Part of a small language model's weights: 10 layers.
Each number is 128 + 32 x the weight over its row's rms, rounded and kept within 0 to 255. Layers, rows and columns count from 0. Numbers have three digits each. The size before them is the row's rms in percent of the matrix's.

# layer 3 MLP up, 2304x576, rms 0.0351, rows 1901-1945, columns 0-71
111:147115164122116166094105172130132136127113143092142125162124114122132168116157120116132186163111102147132195050120130183157153127104126079151153124115138125198126117134085165141141185140170171177085106188117153109168
103:150137120079138145123112151135195063158152145140063142211170172130137156146096100078112148200101154135086089126127143106103130091102147148110072122109105175159136164075126165166100145089125159086100156141169156124146
092:087124157098081109179136130132031130125094157179089116053164167134112142084133146128131139135087115108076121133182108116133149100140129118143124204045119122107100071120160092188128161129141117128154143113121131081107
104:150118114129083116132146132061173131105156158150152202164138124076228134112122134107130091177098129142112129076158072102113182138109069094078075191120103127111107119154152129087188168152072124188182119106106149136129
107:100148158142165143151156126041148134120106180084132160135078142184089099173115073141069150113112117174123118133087140215170148183134143067182125198118154099081116161089192129118093138120112175167113134100090106092128
084:104063035083144151056154147099142092151148168136197127195171139085126086137189089095134090173101120142189059114061123177131090063180120109085144113081159155126096113148076136138187118180059119193073072127130140099096
109:132118142137167130084099117146069142133144147101170140145092120115104141135149111085110142188126171129106113132117146138094110108152111152184187146131158077166111138172169105116145102121116200076154206125112095122174
109:077066133162165141185221144123080119168089116157138168097125161133199085079140092089141150181097131121139162108119075114141130112089097168158059144152074130096108073106157122158152094158143146125179119143119104070188
085:153126059170107166166124143162162190133143108093176128182145174113133200143158136096161080089123133132196102142177133163086134145113109169164166081093117225190118137210118126138119142082120193147167148179103107115161
107:089163148092102082049175079093126125189079130113173139147136082131147160149178070125096179167125122143138103120160128076146104106215143112106130133076172159151139097117127147079058117112114141140092111181150120129171
114:158118203122099097127140070144134101124107131122083133120149064141121077104159155103096131131133147104128124121158114145100151129124126133189131153147057122221148099159148107127122107160126162155141126124126159029104
093:170107166064097100107071097072058092134112135100161162090128163151110096125079088152108123157126126172139216121115133135101169144147115054134141130120130150140126102178166141117064186116137104072137082145178156067132
086:097155098091127066104082096150085129187071154164154073108148140135148131162127189140168112088095108154102145121094135117170132035158141121155177082094136168132135087120110158184123104180109099051112141197121143138174
097:082195103108107050151111181119083134164084138091106106145098153115106155114113127085055142104105106133075172093158097177112159147198107100086145126122160142134125089190142110130132128162099186097186091145131090087148
101:147186152115135107076083064142114096182084140090157142119094157108167108071163122139065171134077167103131103110127136141132183101166106114123090114119162174130185157206142131154112128144144136166077164158140140115161
089:082098149138130071156093113095163131127104113129075081150127144148129127066098089086178097180094065146101160137159111081151089134128104139140127149119158158095100159151131069109142145142118140110156147094119126098159
111:055088123113153043035116126142134168074112131117137104083103127124135154121101072087149158171137086141135119147096153151113156145136087130111164175163128142156092118129098135124141125156102127088106090115112127128139
092:158139133126144092107120162075109143124112094095092130118184129090106095108172146124125177146142145130125089126152135161147144110179128135171100129116078144130164116111158127132115201140164184105154151130176130133132
101:080152106149131134144151124156140108079134147158156044121160201179056110134068179100159160139141139109108137071135059125130144180072081096118119139113114118171115119152168142117141173099134103140194078151165116081132
107:139105079128152072120163083092136125160104071193153094085168086137115084152138159130088149182113118128074068109144110140120116178139114141126090132116098130178174133089120134114018120078135138185116156081143099079141
099:172077135091081170130101063123055094165133121138146089184181124080105183112187098135128125093101097075121176132105135095131154078131090109111081115145105120130097150113098120141153160108103192201130117133163179099127
091:135161084103180123099161156107138153162100122117175150112131160126169091136104135110088153171049158163096159111092104147142144148152038173082122150149107097154103087150105092158093132117104143120143060143095117097167
113:078146147107144085080209109169169137142128111073103167165100094202118117080096131122105160121147068102156130159135063150065180105189100155132140105112134131130159090154138203123096143128108145098142141211094142108170
101:070181087131190159166185135111105130062173078134147135106085119141148147104108092134120102124118131157116123199190159166083196154129125193135180176127118133175159098157110145111109171142094166142142054094101140105134
094:107093081128104160094195126145120107147079124063141068104161097151122125094141078123207149099142181138080096126156166070117113049121116134166106077110134128168185157161097159075096135101203113133044147162200116111134
107:117141137107113101066144194179123134162118123119148129079184073098186143133185143133050140109143125158106102068109102119131108088130125171150075113120149093190076103207197099139132194059153140191139161127120090145104
101:171100095185177105144149157162167084152175066146161160131090153148152191097150188159110175123138087129148131129172123170094182126132135161098087116112147099166147169138118107142054092057083111129086139097170093169159
101:074074090074135130147204110107145077111089168114077113140095135121104134089137132116147127138094184161168075083136114192149160182165112146110110177108179151183139112174131139148063130072121113130118195095198082171135
093:139129153143136154080118158120083117141073156191147153163160148154068143135082147122143114128146095119129131046111144158150095127134120109184111092153107124110125126171126112111133173117158156078090063074173131110121
102:154083192161094109114173099128109151167099152097133065127082158149139138111138062133119130054167089128116130133158097145141143108152089093156108133109067047164116081183108118171158160070107138144139088121130107095189
105:151160082107166121105128121126097154125189129094137062163141156169174138126172175119125165175134106112155071198151052124142158114102151125145157109157113157119084096120131142146173178087128166141162131150120123088140
099:101145111144092154115166106178137168137107140129101131126078111185109089126137146138073108130122060151135171079143093197146123171163092093147147122059081146116150166116157126099088161121146079150144161140105117184102
100:118147216150113132133136048119105091122063084125193133118141061153080112126179136139155124103104107158186198123152082151138139159107097091107099144128164138133167101111097102154124147061133123120137076080161182079182
079:100138163115121148106143108154187094152115110135132126115104127093149194143099139162124129105120107132135059113121116157117113167099125066114178116140134117154149122147109130117100136122131139092115090154060091144133
115:089107087152160146110182191142111166140139118111131104114113115135175143121126133083113142133119107124188080101212117165157156120099147150157096185175083143105146124122075195139171156111126074088123152171157163141137
111:175100152137109096102129128095089083139073152072124080151143171074093203077117079130139157112114056139136126164048139114122125126094095130130195113150126094128100099145146118164124115045091163100159103150159170079184
104:073121137117139152039190091178123080159077133082082176170174066100107129119152130122123115155124119091081139157150077088140133152171140102121110189120117132104073110178132111114149196110115161134161115146137123126151
099:073127119115098141137163132139124145149139188126120133138115078112122118141159196088075151128096088140113107093155116138151127144153138182190187130130101138103128151142114103102178131108163170164164151133080140128165
111:081090151093131111134118140102090144108165142144094135146109152154076115166163095112090138133098131183126053102180118156128199133169141102146088171115143139152092136176127110144091122152154110112105085122117118124098
101:130134099094087094134170102138190138116174109145154147082133124163153064142156120087145129155093141149099108159155127106132224112141104152089125159082119171082084093110085191079139153127128112147182142148094153135133
097:115147116060127127111155159156163124120147169119176104120103100157145146117118120079132099136123147133058116119110143172164172093127106177151083117080176134135138160146129151152170095078093125172137104153098192098122
105:116091131056156119125107074095138154179126155114126178170082122140162118122171107141115106100111078110153069093165197167058172151181048133138097115070103134180147054103108131170103077115095185064119167164135104125163
101:089142132088132142103154077143074153189122120118192171102174170208074154092125135115096176156123128140172170111152024101162115099106097156131098104124124097121143137176147119113125099118109193129102149132169196090165
105:071180078156137102147102115160063155153161108105190120131114178143070134113147124093104145120094084167163147133113122115101176157119116098086156118050134122133114080191146116150121128107152147152166115090091130066224
097:171142084124159117056140167103127052111114140128176152084065080171112100122123067085131135143121160160143173105150165129123113121151107142188148119165054168185185096101091187131047121121104152096161108200143127112147
# layer 3 MLP down (transposed), 2304x576, rms 0.0293, rows 1901-1945, columns 0-71
121:129177148108159112103085101139156144133186108136110112101111092107116106133161147119144125185164108095097122131139142110113115148123149119163156164145167154069152089131175091110086120150150175145141108085083143162139
105:211126102121089088127130100120134085136107100154139046125129101169162153110148083149154121113169121119084172209146129136139125160122137168131135100183158133132112156121112130122121136175106098119105071160130099121078
091:171082108128179129131143181063160167122141106166147140104156155131118112142088110135101135133141093064083131117190163081111132122183126157104118151106160128090143072109123149112122143200048186149105120091125097117103
098:111158146132114125114174089153136144090092132139185173188082179121095128181127140117104137132102109155160160100109162123134129108148139160106101131178107158186144198111115120130169064162133163112083093174125182105076
106:105168121095165128133160103111141070146166133152079109130093149134131108113106109134132094168221117034098085138153120179182150132126101167176123109157152178169182098101114102175067167131115183158071101107118164102151
088:133127190110079139106100164133139176151131114166120136136103099106092137116075096144074117119153136148176072138164182117208108138112125084163095117123101075136171140116173149164124107167079140127156102161140181134131
122:172125183114117068129131170080155124062105150120118131114098113158100100100100157102085139125100116135091122123131143119085173162106148114136164081162077167123112152142172151084132120192155185121172115161148166116110
097:109154118213129108154122157163191101173111138169139133156148191141115111100148122092121131160176143097139142147163097106083092170065086120151109098186103086125164156158072090106195102123142072137135111147115077189141
087:187104142102146163174162118122115122122169164089087140118137133133104050086144091161129103127152140142094187126105190134130109069151152105120091181141172097069141119119131120114085145073109088123167089129157125167134
110:112167155111145048096120146124120142057090145106165128095117109160111134120118123154142173160082146152088162104185122116130148092125135178142204065174129140061074170102135117108094076104135148147079108116126138103151
117:149097081098103196167038125118137159167140119122110138125156103189161094188115179138138119082145077120153149083111170160111172125169120105145137189139109147146118145123114104103116120130091123072160104149104053071147
087:125141161178083122165121156101117152103093106059171090158148149061076138145091095088117178091126095156161155140157102179174158155117157214164122127137099104129169130154128128067179155125094114113107164131128168119112
082:102125078160135126123115182056125109148135095150110105143103125107145120124110127144159123126146182167135132084127112100117153127148114154154102078149199204135064155106064145127176122117151122150102135141156136168047
102:108173117109177117140154085129086068145117161096156091143130115145105165115101151168147169118137115162155182116156155147130104151149128110220111115088140084114048097112108147147164090117161162122111087111122103144089
099:111158131156094171166082076147086138147073094132140111155154114094087151134138133122123124098105124087054161134116115160067192057149144106159149148081146141111081180187183165125143196070114134118161149128113142180181
089:143153141143108104113144133062112149142130068160145127101147114133100151180115127110103148147140144140105127140187087090159189141177120114088099063093097150095109064073142149152134081156147170096086068107129107164105
119:121114130063125167172074143110171070131099190140126139106116197137119142144105136088147123135227128011090065050116122162123106095185185113101137102181092160150099151156096150089173048084080130146158103184130145132113
087:107162153104140155177098156131116111154139122129170132116139122118121142132153127149112092112172078097215124107195157131175103178142132133100159090171097099124088121121177101104177112167117076109168121131137118097128
095:043121143138135072100111139155169104098166162144100147094153065098152126131118153138133123124061096159101131150120143136169147138097072115142151170161128121120156089107210130113152151185118142150089125140147158144165
117:161182079114086090125069118129188160124094051128166181172099108149139155117103141146112134158105136144159140115141177179135088145156102158122136167129154110143163126211086099047077170106111102158144197203135084164106
095:167141118106144146114153095114170171068169097141138110099101139122143086100148139133138104150079219159111116156183115169112110170132134135120188145171146091157151160129113165153108127180167112076137180131133068104147
090:082103150147110145144169119114151127091174084134134108180104128132109118136165109137132140115168148171135124134140140126163122129148110139144144156183035145146153125125052115130087143182151101083135110104100134127125
090:161108139121158123102175103136128161136134130107131136118126067141103170098111078130127160104255071000127114138137101133127135129118119098137135114087144124164188104156118154120126124136092094113113126125150134127105
097:112073088114121133091101101206136179109110118096129123211103107189149176133133108088160096145170129043125142129131114153151155101092156109144134107135107130111103109111134131095134092095155127135155100149094126107093
097:084116140116117079123132163102145109127108179158157105125192114169196162105070115115112135138088098131161071117095111152078107081150129115133101145118114122140160151152076122158213135198115137088115132059081123207088
111:172114097173139132120186246115080155136098100163108225148128164126120090165147138088105179080090153197121157119102112120171132139123140160168127147119114128072059146170093173184136124165071167119123154220136120115116
104:109163151151082143093133153118091101131189076115097068130123193115142135155136089129120157146132114050128180117141128156110121111123112100143145115125149117104106146120133106073211165108099089137124097075126077112103
115:121137157071129126095142073130130102092091112176107116155066165135115123105089176156220095152047131173181147121139116134097145114153105203162115121085169112128094081153176135090070190217192138142135112149155045151089
096:148114169111139111060107138114132119148136117153132129133137076073146148141112050115060108081142109182118098119141120090077250108115100116100051083123126183112212094082124151116058122142179148142101161093139125089137
110:116139081138113148118158091154169116140135133088161073114108137115168129153152128142134148187222152047082168153148138118128107093116091068137118109157131134135099145130117074129112081228189151110090142171149101086168
102:156088042093147142139189158120045166144106123170111151124120124096159152136158142102108156115094158129166138097041101129116110155145100087091173120122072126097131168095142113108145085114095157106112116149141159122146
102:107157183152083119146238085092147112071123147096075138141118144144137147105091122143124125118100105115158110127228128133128102156118114112124103124125125103124133103159131131138094109116132123119154115073134192116101
087:086129109134113107125049091139112151142130118122137115117103127179079090128119103136085184109139141167108174048108127140108192151128165163154113135078118109089125091118156141128116121167173118145163198198170092151129
080:166156184088157092156064127145186052114197156093116155151112170104111134145173064156144144150189110083161114111136161105163080085123087165116111167122118104126132116159129168095116134096102155162085083122138140126113
109:127127099156137144138217172184101122098137113142137117101131121143137110138148092124146088131255141000122105081147112181138117083113139153122123125151119117086150169114114123104124147132105110116124107149173128127121
109:084094148121091128140169100149131128192147137040149096062142102144136157112115133149121153133235133000084157117156147131095150153122099108155131162124106137159099115125145133164061134124123141097134138117150166191107
101:138088108110129119104112073123134141148129130101111158156093107143152174131122182110077118134106068176146141109120174134096148128067135087163102095120093098124155169151178131119107070161071073113081139120096170150086
112:146096156109111103138138158120126134094097133135116067123099128139123114163153082099189181125095168057128163117140154164196131117173162154112116173048103098111179152094152145142120183079027158111139161162167092131159
118:125110159145111096160107161123175173099125143131102113158106203167102138114100110161123126151091071128109148142146153073166134094171150135187120121112085064142127121119146151128127164100096114136133116123124102152111
102:163062150189150094125174140079138225093114100116160138124169156171032085139190204127115073125126123166148153099120127092139164134139095111151188117146108167150088146141168196157095160107114105147180134113151143152141
099:143069096153161123170087130125134122138106135125134154171147130117145104177125120161080104125203113036086185159116110135140140091143086133109135168122103169119105134133189119107151136143123142076080137143123139067134
110:133115090133197085103133128107138170204155125114128202163121160159160152110119173111137155164165182054119152122133148143085106175102098144078137132112186107134154128104134157082094137142137108156071131115049085136115
104:141096140105075165121122131102108096111177147167108125199114097066183135089129103230097124162163114087127116133167144184078133110144145125159139087142125142112066163108119106123159151135102117070171133093114156138146
098:092161210159163098141100114102112056097147101109160119067134086117112165123150252168134196108149119089177157172156171109214148128114042167097163113133081174061069099102094111122106118136159120102182146136124143154128
082:119114111114084143137121117192092156146135114145124107150132122097155154118192106122175106143255080000107153132116114138141147120145138115123084134117109100079113160155086116160129106141127125144084118067123114100140